config.toml
head_dim = 64
norm = "rmsnorm"
tie_word_embeddings = false
init_std_o = 0.00747
optimizer = "soap_variant"
beta1 = 0.95
decay_fraction = 0.438
Each number is 500 + 40 x the weight over the matrix's rms, rounded and kept within 0 to 999. Layers, rows and columns count from 0. Numbers have three digits each.

# k: layer 2 attention key, 256x256, rms 0.13, rows 173-208, columns 0-63
# q: layer 2 attention query, 256x256, rms 0.132, rows 174-209, columns 0-63
# v: layer 2 attention value, 256x256, rms 0.111, rows 128-191, columns 0-63
# o: layer 2 attention output (transposed), 256x256, rms 0.202, rows 128-191, columns 0-63
k173:512520527449539449467517477520500505464545497457483421522552513544477522481518505524547542482554510488516577401532438515524571503531497472538520519553443459576463495544533548546515538440456470
q174:532484560508486506466553542493492506524483495501455477516501446532537522497441514504506489450454505515543442523464442499451490453457543504497466519509529524542493529504541566513476498545585467
k174:417483445479508528563484504425475469516518523496464478467457521558518524488544452541416484508515455457548519510513474467550550518458501534477532540551486556485422555474576499533484532568489520
q175:550504479491480446444430548468472464562516448517469436470513505506524461491565546451518569455486509573498495492527504513512476502519494513481527470473488481453571501497503504492541514439575541
k175:455497512476500506440515450512595535519528490534469491498467491480475569513464464546472513511493464555507458527487554426471472556494534518521524464550562449549455522532500530542428462531489391
q176:490558441508564461479464468495511542552570531477473518469493505476501503571465508435481437503576499524531464451549518488537547498489569539430524474460498462489521519490484475515467510519462523
k176:470460483536524527471472473457505470566542507482497485508540503447513520496484488481542496501529545555546512501477574443513523507568494539513511519499436486577481515479474523529489493467479529
q177:528502592516514503532447507482490498524503512493460501547445492455469464523546541505508460493452466480515433450579480493479447512476394574532542476542506543501543548498538504508448533558485496
k177:448578450536471542506538333550546553523458502507564578484634430490552527435476400518484525440505512441502555543538553540547542575544450465449498538462470516564558467570552414480492512487533513
q178:514554519478573458460521489491515509493562469531484520451470477500478526507539423581445471508512485510502509451496501455470409533554484518498488481535420411476591471508527464581537561497469558
k178:534487477451463524447486469497465563460438449479474554453521522456495464482512547522547502527534524454544477512495514514484484564410552524531506504453427504476517481549466521556477490485459483
q179:458494559501494526531526551453507492447455547522547482524503439572481514486452530470428516479496555512505518569491509509537524490521437483533533480514545498493528481541487470489574490482518482
k179:546526520403468468455552565456544440492551563537574416467516480504443466418507510518545426555491493475447512481477528499503493478481431490443449457451385526514560467484526475451547567462508465
q180:477555564449542476491487553538488510474492539460514563484523556477478559505478446486520479490453495517552513470497468489445520532452496519499479440566511471490517520552529487518491582498491459
k180:537490458543559459555512477485491554495539460547463486511526475457500459477524494445551531474473496458541448549450483464441479471505576422569541498440488490444410460466473460500451523520508482
q181:490532527522519573544460498519504462511471540511475518504465528603513549460518533509544496488427463500479460541496515519451532519466536452557490491462529589524519518500494451479460515518501462
k181:550511487524466446475519512517514420435547479541524462466513572421490487504521569501497553501524536502448449577516480488487441502513469564461431542517499470506493459446543464510511394532504503
q182:465466494483422488494569485463490496497545545557553467531527448510570466566498456546438479526547507482440565474468506513492430507497477501510462490555476510468463471567507475466415458548449485
k182:513593582501493530591446475491512562553485465503529496509463515516488449542531474476510522545472500518501466549497487480517500514475503475549572532505505534476481536496473621503491493465542507
q183:462587479529501397490401447448536438504598466472445469585430506492447507488611524460483505463563489500555536435532526487503548516469478541510513497434581411554532463491583472496510490521524509
k183:534524454485500505557551460498546524551546538497488485495550473487502495508488510553540544467453473507430460540516534536518529525552549475454457482458464527536504477461490505535516541506491484
q184:538542482498494519457508581522499453467531413477540514463479447451573502538567500424449498463560536539458501441498576554402362446540476502491537517483440519440419614511592551567479484440470527
k184:521536505521512536515469454493482503477443466505518527499536490523477484530464481438492464454459500564497527492560449486528470541468504452548514464470500526552487481522501528509477524462464502
q185:482563440498471508448436509475493490495529494549476482465468530489482488489429482518443517491416490474449572541486448546590511485493446437539534510439559483515528538550461456481550497467574500
k185:506502497508497484526509471544472511510469489537417472531460507493498488530492491520475513513549437577494467576517552528508523398515623487489496571526512509465516517517471529466552534533463513
q186:473533518476468447469535542467555501615480481489553479598506504536497533478480509544488559479498509504489530517472515498534535479530538485524580550482405544510482487465555463438497474488511490
k186:505487496476519438469475490490483508503527538580526552532463557578420506469424481481514510514491510499526517501493533461495449490551506550512488470522506538497455507494515527456414554560477496
q187:519459453454472432458460518523447488511511495498490492489474553507498493543468484480494543485463495461575471483534525510561456513511479476411449435475475476482469423561538510523524531542485441
k187:510575546521486545529538512449511538469488488538417562546406479477407521516524466489508517489524511522488528552483519468475516423480503480493543514478491503489447492401536489550465440466492502
q188:491550505542581512554461499458559494448493515567499523488562553523483508504519544493520544537463602489489437521527536471538463518551477495492552444458517474464382493542493584523497554513517475
k188:540461511473419496497518641479471511439479460458497509517574485478506490550504490468504463528489477442513496615477474492458457581486530517469505459495516522463493479503517493463451505476475524
q189:462511451528495532499522486476461522505485522457456501490447463468471538528486531538540418498531488508505457511477477574516574553433462468520492457567518464619507520445491477513527520441459525
k189:410465490495475505558509508462555496453443490461548517519461496527515474503524502524410495475522510423502503490579451465444496592569529552489538453490483568473453466527460478515497461527499516
q190:515484528540490540461539524504529497477511485510520490525480494454496464485489537534512521521445505527473508504511526463552552515497534499554527575522561493569486476501454467510531450489509503
k190:517511441504482502527482521447452444604488506441440421567424500493523480494483495510471531507556491484465473466569476522513430542568484519487473461511473505449550495564529457446485527528506509
q191:529489561537551496508504543517509494491441592486602507560494518537503507491520559545537562467470423497470459449462413514444504533498515502495524552546482513534539518551519465533523541444482512
k191:494506504558555551569485456426463516483532457500522510499460498454529536534539470471498547447527571479465500488473497522534459519509519530524544482568500581471539504472488512536481554586526485
v128:542465456413533493475476502606427505502551514551532391597506452517524422514511506448515503511535589507471450464502529523517532485484502515522534555499456445460507559478530441531557478560455497
o128:452569594534552465524608534494475490528502453514507476470497551461515540487485504503447461506523455485541486498502544512554508583487470531480500516539512517453479565388545497480504466555459520
v129:483544413475521523442451430469472514547522525482487406517465474548535464490463478505407497463458515521510509497419468516418443536471517504531454628542498441473511481448431487527455534505476521
o129:488567572554496516537490461505519470524552500521470486557542545501482433584553510469539470581540440496546504504497425473581481583546498444486488476519540524512456468533533495499524493468580572
v130:424595511500508528508541519525457493532478466491499478485532472516509605441452572499486437510481528570559471454575491470492515489492556503503500522556531451520445479562542513448503509472509453
o130:566515546523539486468473525496510493395504503493464523556496532568510471541482490446516528513468512490507557510524480526513482476519567532483515446435475522506566531505474493494495572487493483
v131:514533486512531495492572507439533547545505540496496428518452525472420505461496456536543553465541450506541539488368532451531475493516462581519526501461550452425433495463526514547457571538545423
o131:481532467580446509484528484510460507496528484481454567601482506513460421540520574474562443503602547471489528527512519531452426569513494516506454512525414535521497546462540519442536574495460446
v132:492587555492487496477468454601509441505478501472509457422543473457558499475504511548579467517532525450468534463449464479554452477451533456508548521474472498469485504504514531521508553552504514
o132:550483445513474551492493487462539490497472521507539574508549518526472495518490468520488535529479554507489509495521443518522459568511480510508429492500570422531550497412510533578509527519588428
v133:455500467436479533499481461450495489475492426495497565476423464554523540525473531553509497491520492418506558490485495483479500583533518515476468501517458494498556533462508484526494522532556509
o133:484427511496524507504470553644520466514481529545470472465480473499520468474591498508507505500417478555446489489476471506467504460433469544537545454493493505531475495493519445491494557444476533
v134:505505482557517499512577497562520467495588423515460500520538490570550542489586544492580592551474447484469477543507476443424508566543480479461507527509421450491446460487439527415523522514458452
o134:485476452446552480556503577465475507544486512502524451444465484427471537499480492533478562444489471532490457534495561530537529486569462446534493494494459510471492514500551561511462526470547404
v135:440452534475577481497453497484496490545504466422455492464483516489472498564512501560545540501512431468511483435471533525508548420533532477472478478531544425500551483481561448530491462513481376
o135:513521510529491437498554550456517497521509539497570521484495503478524518477550493524504529456521519506517475506501472473483495426526505531561499481484542464477438476438576521535574508449465531
v136:552477535433493467445547497459492538464461472446483546459571509447495500443494533448524529533483507505489502490496542504460532466555503492468538560494545490553553487455567512467477457515468449
o136:493523505497533531530527535528480465489530539463422474544549542467497443472504519460455450591535564487459566495620525459519533519486470593513461471483425531531429499507525548469490508513482464
v137:483534563459530501450529481498469436501447517563444565518454508473516537573583453451521491497533509538485468547475484592442522508477529523550454509464541446493487606605502524421517475501450476
o137:538514475521469523472494540478397492513515486453430556472571528524493567465478508483507528424481545401548537472491539562545515532516593529428436532516506489487504565495462458525557485551493539
v138:512567397523560529426448515505512528469525502487540570536407489519529486534536515447475462567551511449470528577467544524408446474464518463530487430587450464506499514513539494509516513499520545
o138:452480531527492473477537547519424523436515473534474477511597571501489516551455503535434504422456515554487463464531456439515475470479528538546457538506537481452515488528437409438467523478524475
v139:499525519542528494458480493482558542512467451397493512454472443513593510512591480549455532566544508527480566577462461514437430514557490525484478524483481499460488471473524453486554581485490453
o139:438517470454521518544467457503511506521517552448503562562448536517486547426431556479471458505501505513555443460461460529543543460476526492473492567547609487447602518569543506565457472479473465
v140:562512437469544517491478465347549551468493458398550502464470474579510421467528497454497548488446482529454506497570510484569461496524551468528530478507489505505520531531482590512404452463530453
o140:520554473523507517520563480534476495491471505431525502545546451535513503422442529521444466482547421503512446573478496527477545523499511425564506417434545474549603446525504501447505529484497556
v141:475446529533545460504498455473432468544567585540486482539565464533460485512426494442453540516521509477544485490565506475535498462491396513535555575515501470561544552499536536495517560464488492
o141:549519467436476490489408498470464454488492458450553445574522519463449553485467399442468460484483509544550425439435499471412479484445570526461440549521566487469441527524530539440456477494464592
v142:547395469505493560506533546576503460476497452607550479472528489499537454491509483465486539467539523530579413517518491531527547490507468462581520400372481459512487462392533465528473534559432451
o142:419576524490519474520449526483436498485527491428510526426436492534501532488507458581516464517487497495472558461503509539498468502481484478372489461531531485468432535497442388540532551471513496
v143:495489502527462516554518583461485499509539466438533424471520532438552526537551493441571545434508464558503534559563490434530507482489529457490474533520554436504563486507519577474436557428472473
o143:545562490487515535571433474534521465454468514476561530510526491546488492422474470483500532540521524497427561442436405569490488506533497502439482484420518516543509482504537493533479485556434563
v144:520516521514499535497496454485483520453487525459534471521574479409440501465467529382441412491482500524460504417475435525473459473478433472538507528483513549447517484608470452458423447557471522
o144:493489469504450520498501464494510533521522490482470560583464474551444453526449423499548477524486516409514541481500463507491545502502525518479514427490400511514503489496421443414542511509522555
v145:528534453479398491551429514424510553506444511510408575428529501531459484449591535499463480451456499539522459485454485518521559463469509502537460571419488552489440528477586444449460471521504456
o145:496487541504541527480455523456526520517529534568494484531470465460468492433504458582463469571559503422498548460533452445513423551447547489476452561497535524444558480554437539532481469490453522
v146:495471531550546498558461528513504509532530500431542534574510430445379488435465454399429502511440491577477508497409485532522431470540503453479469427475529586511502550472460516498447571546531525
o146:473528492453520457543496436549497522535513576460496478411543458498548543530488452458571484494421492467487516485509508509535527487434462545485558544535574543465559442511509474485514503506513494
v147:488447538444560609461517455499506483488529429489523417496506477531509501512531500504471504419563416582550486474491502453582556555469478483475472502485476473482537576492445546602591531488468515
o147:497544506483477505476543487459432499501506477531516588511493489507465445558517438500548505538467426525441503435502495511432435430539412526524520484526505485535553516510566466485435492502448548
v148:485506558492548560475484469472514449545500492517548425538543564488475462437439534502582499454558500490484484558506533508566518542510451529427494537456464552528513520590599495479444443526493487
o148:520520470478451480472542483477503448464492494502575552448541430537512495519495416504499474556489555604506508513493455509502476545540504531524502475455486537496515564580505536472494560550508415
v149:525484501579512453482469459612508429536478558551510530523524588465536541551502560477447499569541498522587484445521450452532521468493472483476473402478540500491500484454512543482495503513468533
o149:502485475543418472482526485486560429532436468481584466446477549472442579560485509591606512479506539531490565515472444517509543550512479529489526491557521465528500453476525585522497442526495435
v150:455464517505494534545494565499527503447535511579589545543453488495497559569534520489517572554495482503556539560478554491470503545524519535488520515514492507554469503482477527413488561510527459
o150:407502416515579485423524521422573407534551528487444499524528462531477480454499522416493495529462487492500497535511526499495477530403495578511552558493577424454527511539479493472478540482523497
v151:450493424405557480496468504518480485469530558517461568568520510503557547524484442467513482478540470526538465525499543552523507509605494560507466545479603456479502508449508521436427516412451541
o151:587445466543469545466456474551514434499458451529489447512488510530453485494488503495469433492509490482556569482482529530509512450502536521540462498562475485512472487434480515490503503477425431
v152:488520559398509611517579531521528475451469483657512517407562506454550506538509506484527545458430516456435550418548465462428547497455465464572518460539548539579569462504404538455465508551519543
o152:447560530402516561564479446452508502501525557408548562485495569572513433484419510534437457482498483476488459509626501494568500485506568519428508454492512518496523509506560514525547488482454491
v153:460522536517454463444433541505524523552541472530488507450483540515574505526538505596426558475430545513548483543556451492484459532535488471476496580519480514515494454476524487456486494547521527
o153:486470475457499530590489485477516487444456506503501501502478547496506555508484474420431438541469512502493510494492520468544474512509404550458509502533536510482479518545508500538488530519505535
v154:479447503526511505470401476430520447512448581616541463540449533486482511616544451543502480463478535499480460557529446463530553533403504500475532451526439504488481505416440503492491511397434516
o154:481475532433489477503487467462549497421441410466517548480531477496532515428448543436454495440489530502542468544543541491470450484508509460495491527530473499439505474510588452487538531594499557
v155:485512601507480500455494480568517432537428537505436487550445591547469480536553474550554482445558420561543514545473516547388559540485515480518542492499459529490467508404564513505529455465527564
o155:536513519496502506549500562452467496568515500464610499398494485457412546513485482463426543478484504559496587512546522527555461548560516520570495614530498361510521559448547511529454511510492462
v156:485501477444523564523449489455481524483578457479478547484478544510495523480432440558419562494546539487501477453526512520520481501444515465565532543442558568423536575551451548482451503556527568
o156:504417546495474485535615402497463487602426511495553448500489604525489480442526544521529490522498531481450541460539470455506434565459536470515513495551474534488533530535538503473422518487631501
v157:504525556522486601471507469471470480511483511548569500524512553498490511518434539477540579438503516528464551495497596429503447497530532461423564485514454532554521522494551499519488464568532482
o157:474480518473500474496491517539546518499487517568524513459559412473470530506525421498553499458475476530503487540485402559416487489523527551549497492487562487533488502418519470460550519443554458
v158:444493585435514514453553531464465447559389539480458502455551554559534560501500529459509559532490565488463605541541573516513530524466534450477487527475420469455546582508602502552444507540439556
o158:470551458514489494448543498514477427452500505490505541517479477449448492456505463469575490568507479530520497418516520528479477527457556501431439554504571535548468512548456460496554481464462466
v159:560468574505483492520551599447518539526533524522503493508518496450523406487547496456468492425493504521481436510492506481551484513519507476436399479491466518548506438419528498443487487526490501
o159:481462490561509479452505589557532524530533505499414500479478554604469498462546507497553506522547468422493547444500452458530468481529562510498471548510430530588481486530407535535426526520471496
v160:553516417548551393439453524572532484537463471438502429499553482519488444423499612568436487505539498500521476484439505499540484537540472514540453437544493511562515523436449479481539559457495449
o160:584508549500527457517571533488465501545520475475466435490466492532482532584486471497467545485542539481569538472517455480492509554469490471442531538480579471488539537500539581500526446513484507
v161:512526485474486464542499481545531528517517438549531567469496492559553505587487452515422478484420521532572515453524434456560514553481516469470448542514518492504462524468509539471481561499493438
o161:499526522536477478531491476466426427470525522529413497509501506545527475479547554488466524521508448442517461421470544528509466495541509531463533470554520494475536444545527472523491460460497488
v162:470499519572504471515469487510479497556493534540502531530520549577605595595484521489443514528447489500463489550479504489559492511514484421519456577522499539498532433604549481537494516553475489
o162:536502420477440561519637488466475489496454501489446440462541538515549507493492466477475526444511510423492472485434489501528459534539537525526515569491494585515429450529502471524523509430471476
v163:477476533499554495520528498469552466574577488419549483574514517491528461498539486423444557487454497535552548499469472500497470447480474489517529409494519546495510481487555516524406538501501449
o163:458477449521553486504486505458491400498526446455536478461495514525514545451502493583516493548554466503518522537481444469477440550498538471546498515509508476488488517500507479438467465497534591
v164:500508457526513516563470507426580589574538558547545469461432501500535523542544429532585520480428457438536517509479456485572556463540509433509498471517507474473473545515518619525455557455493462
o164:509519528501551514476527407430509448439454480486495500492498527460461494486431578476527540493540555486463495506508448515492441477447435465501515528493490466499572447566517466486475474505578545
v165:545489459511483473561533461500523555561531487502493510511521519467571468461506517474511539483422486491456503491465428504508544487497524455541518410482504499488542448489454476510442491500519509
o165:429481502474471527487451489474541495530458528465484406514532460511452564498521528534509419510549497509466473502491512513497534491522468427604521536597562418492551500502474435490482487447541494
v166:452439489488568539460476498610473527443483523565534529471480523397533474457539628435547503542499553529480483477453546519448529564541429502535530490470453465416533529424482469484505520551516463
o166:492488495571504490517485486542563461464528498499447465509477513485484504521552502517466522531461484527525609490480479509492577544490541508492487486559568490465446486456537493487517506516512476
v167:515539522430492542505535463458441496497457657479440440449544432483559486478448447460507499454463532536457514459514496534440526588498522529499479413495389517485581545451554462482509521412525466
o167:479472491490439525463534493565508549516542416521537509522495505498458463458462546498460486585532494475553453527511521495574526454507496492441546554543477525507503572443507429558485451436470491
v168:531510523536567522484449491512453507519534501509480457446494584481477494468577570438534470505528536448499527419496482482416515556499414535453453497501445524470522549591444443480439555437466510
o168:520494511536504565484496419611533486465476434533501536482499449478524456489490464521452460508496540529519562497500472490512507418416426415523584460530527510529454525484650472431568490559506566
v169:457476436518474429472409513565465531443551511537512630467484521507532549558538523553471537553452528462507478467564487443475488543488468459441465559483485570449531573604505523430488479516444458
o169:527446509462524522502487402507560523544421511483437475492550463435481479481504530518494476481497480532532497489497544479517473532472508454536440546529601403451493455525536513529569458513593503
v170:520529396530486557454522463525453496461481511535521422518520508503457555443532557584483530502487492439524476568521534524484489537512504529579491524549478522513462517508471449566451524552500421
o170:483454510505503504528554478437510517467603434489536449492521459485470510573537504472518489515511499544511498504516475468512597542501526536510479513535557550471517506504476518445547475443534508
v171:527471540510453519503498492455590482472486513495505476488518522515497497434474460513486512507500483560457475540538588531491410476559517518561485480495466485486442516557542547456517484477458513
o171:512477433479504446486519483508517449495567491533476522465578477463476601484474499466522526537495600486477449467519476526493602571470450497426480550531451483476557548463510429447554493485520458
v172:537423470487514481459526512513476470529476540465447491506449464481575496466525499474464488458560512495463487445498516530558467388437551525533543533488581457422534463450474507496519416475497505
o172:473558528531507443491438490534584531452450526498537512568594520525519472507474482535490525493584545421548524548528515510469509549564481447451515496563445431493547555468487524517461510522499552
v173:546528536447504579545436492531528447567486451435522461493567500543475492487494487473516465539615478554503500503469459503509491520538506513559489528535460524433467489512515514561466568540508557
o173:458512482476482535540490548465483483468518454593561536452551487519407492504506495506580531531516475495498488495470433489405526527497424472436428491512490461542490460480506491444526542483474482
v174:535519527487452473495457460550546587554517500550469478495468472468539507585439524486549489547444531513479531456587552543440494507532484535453536499474529498549424464540481489460544502487484524
o174:561546472495474469507491463505493487516515446499442549506548528458538552423518512494460586547465478476528419574557516559490549481508464453524466467548454510500520502514503548530552422485480473
v175:477457493447427526518507560494483507477491410563542435569509502518584573508588431560525557518554468484565470535499474503446468488492475478474514524546592496569461507445513524553469519467536471
o175:523519485450485399578495503519472423503539443549514462527508521476475537472508566473496492495477608548465454496486513553477503506555496562537460530476511472417563517523510478482539429479526546
v176:480394527515529513586501471539471458531543510487527497450460476550471481491487483558508474497424461557552460442526459521492529554499489563458472509503481443541454562449447464413520565477485467
o176:515460467487489499461543479493466505466525500493474565492422547510451547527539540429425484553497551523581570499474574540527538456487475473531594437490546518478519542478502561476479462477489483
v177:539429435504545525496482464516525471514571499453525516564463456460572541499587445483464484537461418503559522537474487488501512508510451467472564538499471442458541545460543427433453494457531431
o177:584520447484550444494532521458411473485512542483457455463513511488586506465522582520508454467512446530579531472527532455484519460535534459603470541532504507539537476495555505504566498532516574
v178:468535564483547478529488498580471500561462515562439486522570515574537393449540409489563430524493463533475465519531417469535508453429518489443469538521510490462450499457433465528472439530510490
o178:503520616519530549506528522520480457521468463436521503499482504490479547528477471480471568534523575492428451492487548526486425576508466530498425497511506522516460485495476502517433495575544518
v179:492455430421435468514462493486556456553477583461526543495520565497510446442504477459501485525489549535538498482497499502538407479474511551579500424494568569474455515465479462522490499540501505
o179:450464485544537584518506475509527513489475424513440558512509490544517587467490532541527420456486507499453486453471509495550480528437517486467536474481487552445516530468521507485447462440528519
v180:554490519533479502523376485486460453472526409550488481603469474473553502442513485491505460593460471459495511496513504559534472508559448444515485531457508480454453538466529570476520470446530480
o180:432519488470567482460534492455564518496500523526443502492555448465484514448530508504485496457476481511578538486465525494490589520486556519510425497552540544518475477568471498536444478496456539
v181:467524505551521494546500578435492531562546475500459583541539457450527515519516538498494499549491474532480541544466488516482504507457444429512451468458524448556537527475466431505502586546522510
o181:521494447453553506498482498543470473442510504495461484513474492544502506425488468530532574556430570435542510397549516537531529491552503497428475579529541503459440507460502454532562469528494490
v182:505509530480507598521484495537475516535463461519508483423504538498424448507498464599547525484520487522495487553448494506559476503450520504489563512453486466372563515470553468486544516478445440
o182:426530505471467538552527532476474519537518498554496480545480462592511482461549546506522503507534468518561555496539492558471509508537441509530465485573549537494526491479577494511439475485506475
v183:590507444528518498479466443561476521526518476464510500482420489490441451534429522557484527470433446415473520470479508541531400474470537570566511520545535508423546467484412507432505474427520484
o183:456467598530535471460503477472543539533514502476522525562509481518494473493457437534459460433522523531529434542489488506491512546467522456527559485537485482496486475542505537483494462449429523
v184:552493444510463498443515541520466493513516508500488518440558409452542482494474512475542495482569577468525495484511535416583505445493505431550465535480504503500488460569513408491504413520505527
o184:497555521550420558417493544536512538467472497547511546487539492491546506467499470461468478423486474462488520505535530543543459515509477544427504454497536563534603495461466483524595514481434465
v185:495569453467511451510452498496492556470517501468502491476486421506535502546533530407505489500541456450475504490458513504549488497456447500542459558547511515519503499513428434470513501471553568
o185:607490506454550499503516431434460516535495490464533480536549486419441508520509446510474501465456483514476487428541555557552513498503504496472538489465456513434539534447498493556464483515549516
v186:531481575496529463382423506524509473544443519420496574402434550563519491505573516450438495454566559496569506472431535472449553461512485501553522509474474443443499498506528516542511511582551571
o186:530524457461534494473507492530545515459473569542500525455574540477502533518433433510490477460430486543451444458488519467573410528502480489469565520503549488505433453518522547479534547441462507
v187:585540397511598526527522453469481528494468474505461499498522477514431432535541412525413483463477486578528459500509497495486462577434518492556502528502460434546490485472441497484562476472492472
o187:432481525510485531501407481492459528513533478507511454545420563482581406431466457455455522432492490409484486511456460498482484476531555496447447436514509471563524442525504449467458527501525547
v188:550538444536523461492585488471478448422565552538513450492458518503499441452544588452521521485472503465565490552487538527526448451584452561519553489546498476455480481423525495386418426494529544
o188:516540499444577447501444570494515563544472437480485530500596428530527552563494458537442503478547589530561567472543500503449522556443498468556477387503556464639510517498492511467543539531464471
v189:584468504468463519479435528484511552545470498566529509467473467538482455482500507506526550494466401421542482465510450552487517529534546481422460484507479495494466459492538474525484554461466456
o189:393523519440521548487517420482485480488582493501524428445416482510486525514594477602473472500563513542544525522507543484425509565508541523567487415511485483482438542538491462542559480458471475
v190:513543534504569497521501403517534458546506436504497475472513473502553545494495502503446508570575511481496487539488529492544583542508477531539462454540528519520532421421491479532579517458483503
o190:504497521447476503486498585476480505545634426501495504500578543492414504547529504477520558545496513530509503488460494558536477484534499491508426523464478557486499474525556520551464496478525469
v191:533574545488582494513505519505540449485483522594538416443475541546545538523518532551560520533482469452493461481526464463516524551538547445535473502488553568489561590502430577462475507498480516
o191:462475524527542547603501448455474515506492505520513570456529576610487525530412580430501539414483437523577530491452473493583533456465480474476540536484405488479431469470503612501477468544460410
q192:477544482484503533510438499446538458523528591428559443478517603489505473564559537432443471544532459460531427468538489416529509513521500524511470605427446442541525455473475506548540458524502424
k192:519469569519527518451479540475454516445502433577510513476466535467561480516543480455564493471555522520523473494457482519479511486500500475535546460540448475546512492459556487474545482521490507
q193:531537567516482461462494524440471522492481494557576571445472519496458493578500502520482501566501548474489512511501520504489527464492509511518529493512442505538521500499445495398505516569538586
k193:491522479515558534547504474536530471522530542519499475472522466443518558501491492537522516516511432475483563483531506580485503557554492504534493509457511464456459538511474497574558500519489486
q194:469442480508507550465458543460522528488547502503464562471450506556573535575579589510498517442496491506532491577549527492454538445416564457548565518484468449528505532516408416492548453525543509
k194:512524451460562505510480556525516507450495574541423440479494506432522514482498528562516414540458471531536453455498458471522528447568560540513522507500521486498489545524494519552462478516446493
q195:415481521517510541480506502521448489514530456512394492534433531514449510464488479500484521554485410452438571517486556469470508581551521503544486499505531462478486409493551493527455411477507457
k195:514558586378526468500483501490535499519461568542534479458533549542532499513569425502507498544498561450477489498468485467482468511498531448452521539553492543537500442488505463509474517468434461
q196:517521458496485489508484499518459456499480531514518526543524523492573457485511526549604454492526488438466526464465574564448446467521508470450493529489540469421505587564541425473480501464528472
k196:480501516489446498494499582550479491499477513498486457561468435417455530534503510498537482508531536563520466450494525462544509489486502499504487468489516470494519520544501536525464492514427496
q197:501504416494490496513461541504566440502484523503455463556507443488482476541509533508554465456473485495485511549516532486520561508531502472474451535510510474513500500486528476466486454491463452
k197:455499498503497472500488534478534525513487538480475516538558478498534520439497465500479482548495503569476479492472487477493527444526477542451483495522481502527538485492541514531530535504524496
q198:460545558529509535505514446490506540530411459487439440491466547477532563485512526475526465473484598424455577493539459491518512541442494511526506498544443549589438520467477498512516467534546480
k198:546575470487479533480570516537434594475534501456537431524447534472569511572472526483545503404505528488533469544536449498497534504529488520565526532481508459466512496457456498497531495494509485
q199:473504467520580476533568469511470483545524562510539493482422473487487443454514481531522485473520509560522538510526541579516513523462446516530526524470524462517499502480575536490428509529433481
k199:441472464478463534398502536501526523502460476422482510610454467535466507484492471527428543551418539556422470539511490556466463475464447559483559488572494529507540469440488484473546549487496479
q200:530511460490521486496486528557480577445531467504550574544508484500536485456539528501492487478516492557562471472476478490526544413459469464511485493518459557541443421486532486549456512509460486
k200:508512520539463507532558505472545455507511512516498511515522543518524574571502493493463495493485518524552499514442560462521525535509497484566468486489506459532479526502561502446516498430504514
q201:455492481521554433517626486453470494449552499578459477551486494490558507437442495544459440485509492529521592440533439459525552465540468445463472530518465517564501516540432461491432535463552505
k201:565516563537382491536484522450476445464445486565549495409534497449527513556442502466494522543507559517470444552423546484459455522513539505549517514468513579539464557455515484512514481526505467
q202:523517469550522495513545515522509508547509517499633505479456486467524466517454382561442525548423473513490478457518523508478545420483446578502473490516478453471559500468457477474511583553475579
k202:482471514464546557486459508486498526478604458451441513500505518566479517526451501513543490482488500488469546497502472534459464492490480418534513532452498503555459500495496492516551491532492510
q203:529484566503544478473473526523508451495511560524489484555550496550495481477568539434478551488419529524519547487514518504466523498528464466562504562468521515548518505477533574473466517412450473
k203:525542537497453447526492559411487496494410478426501444589516433492477482505447508503546483491516551528449408548439518538502551434498515554444455515580474499446491482477497479473524490548502441
q204:499536444479481519512422499488465545456543546495467491469460531466490431436523585545499574418428524496427536489483514555506530549525521480445500474521502514514529466513414482480448511457495482
k204:537520513555485514483486479524482549480508514510501483502508531511504514472573452501477540513523472481538491588481442473524559483496495519512553491478480538528538510570506517436585542543479514
q205:504504446483484575494457518528500515570482502574430503456513520433472485545474483515495522488449505551487510453485589463554467434534539536470465509529477468549550534487488586484454574535466559
k205:483425493546456514489509425475526529517504520506477489550567510492573521512517475531515438440537457499429473529511515541506491508424487419494451581445484431479572525496537522503532550474529454
q206:505478501493556496539458450499517516525519482522447529534533455414580479496521483479572497483548570504480523535503513413562470508543498451549542497517497497532478470463492475458541525472490562
k206:496490552481464478554547503468491462525531562535559462497482478552495520606505521486460524501517471463512520447499452449475540489503521460494474518581481504503525443515442520507473488500573428
q207:470535514497548441494547554481468414520449535499548538450453551512466542517523500408509484457449517483497574473521477492450564495483562488557498524464532474543550493482506525513527508447517491
k207:493502493494512467472528430566488463494510444520500512462508453573508472477516561515465486531529518447514478514495523538438524449528522462476453483563485508518469493513553532521454477445477517
q208:514490413467521529515520515489497477449463451459492531482594507524517536436536498535503547407474589525422560489550484506472558501429537523472536551509486501508533514504518523492548510487549480
k208:497542451562465494485485499474489558499517471501469512492467500498503504423492535540553574509497445535522472556470508513429488552455535496520475496494505568529473553562533473544519582483500575
q209:550520473528471565469528520459448537531552465479507467576414555473500472516434436465474515554441566479501481499473458575567552462498509482535514540419482442411469537464515518487472485458521478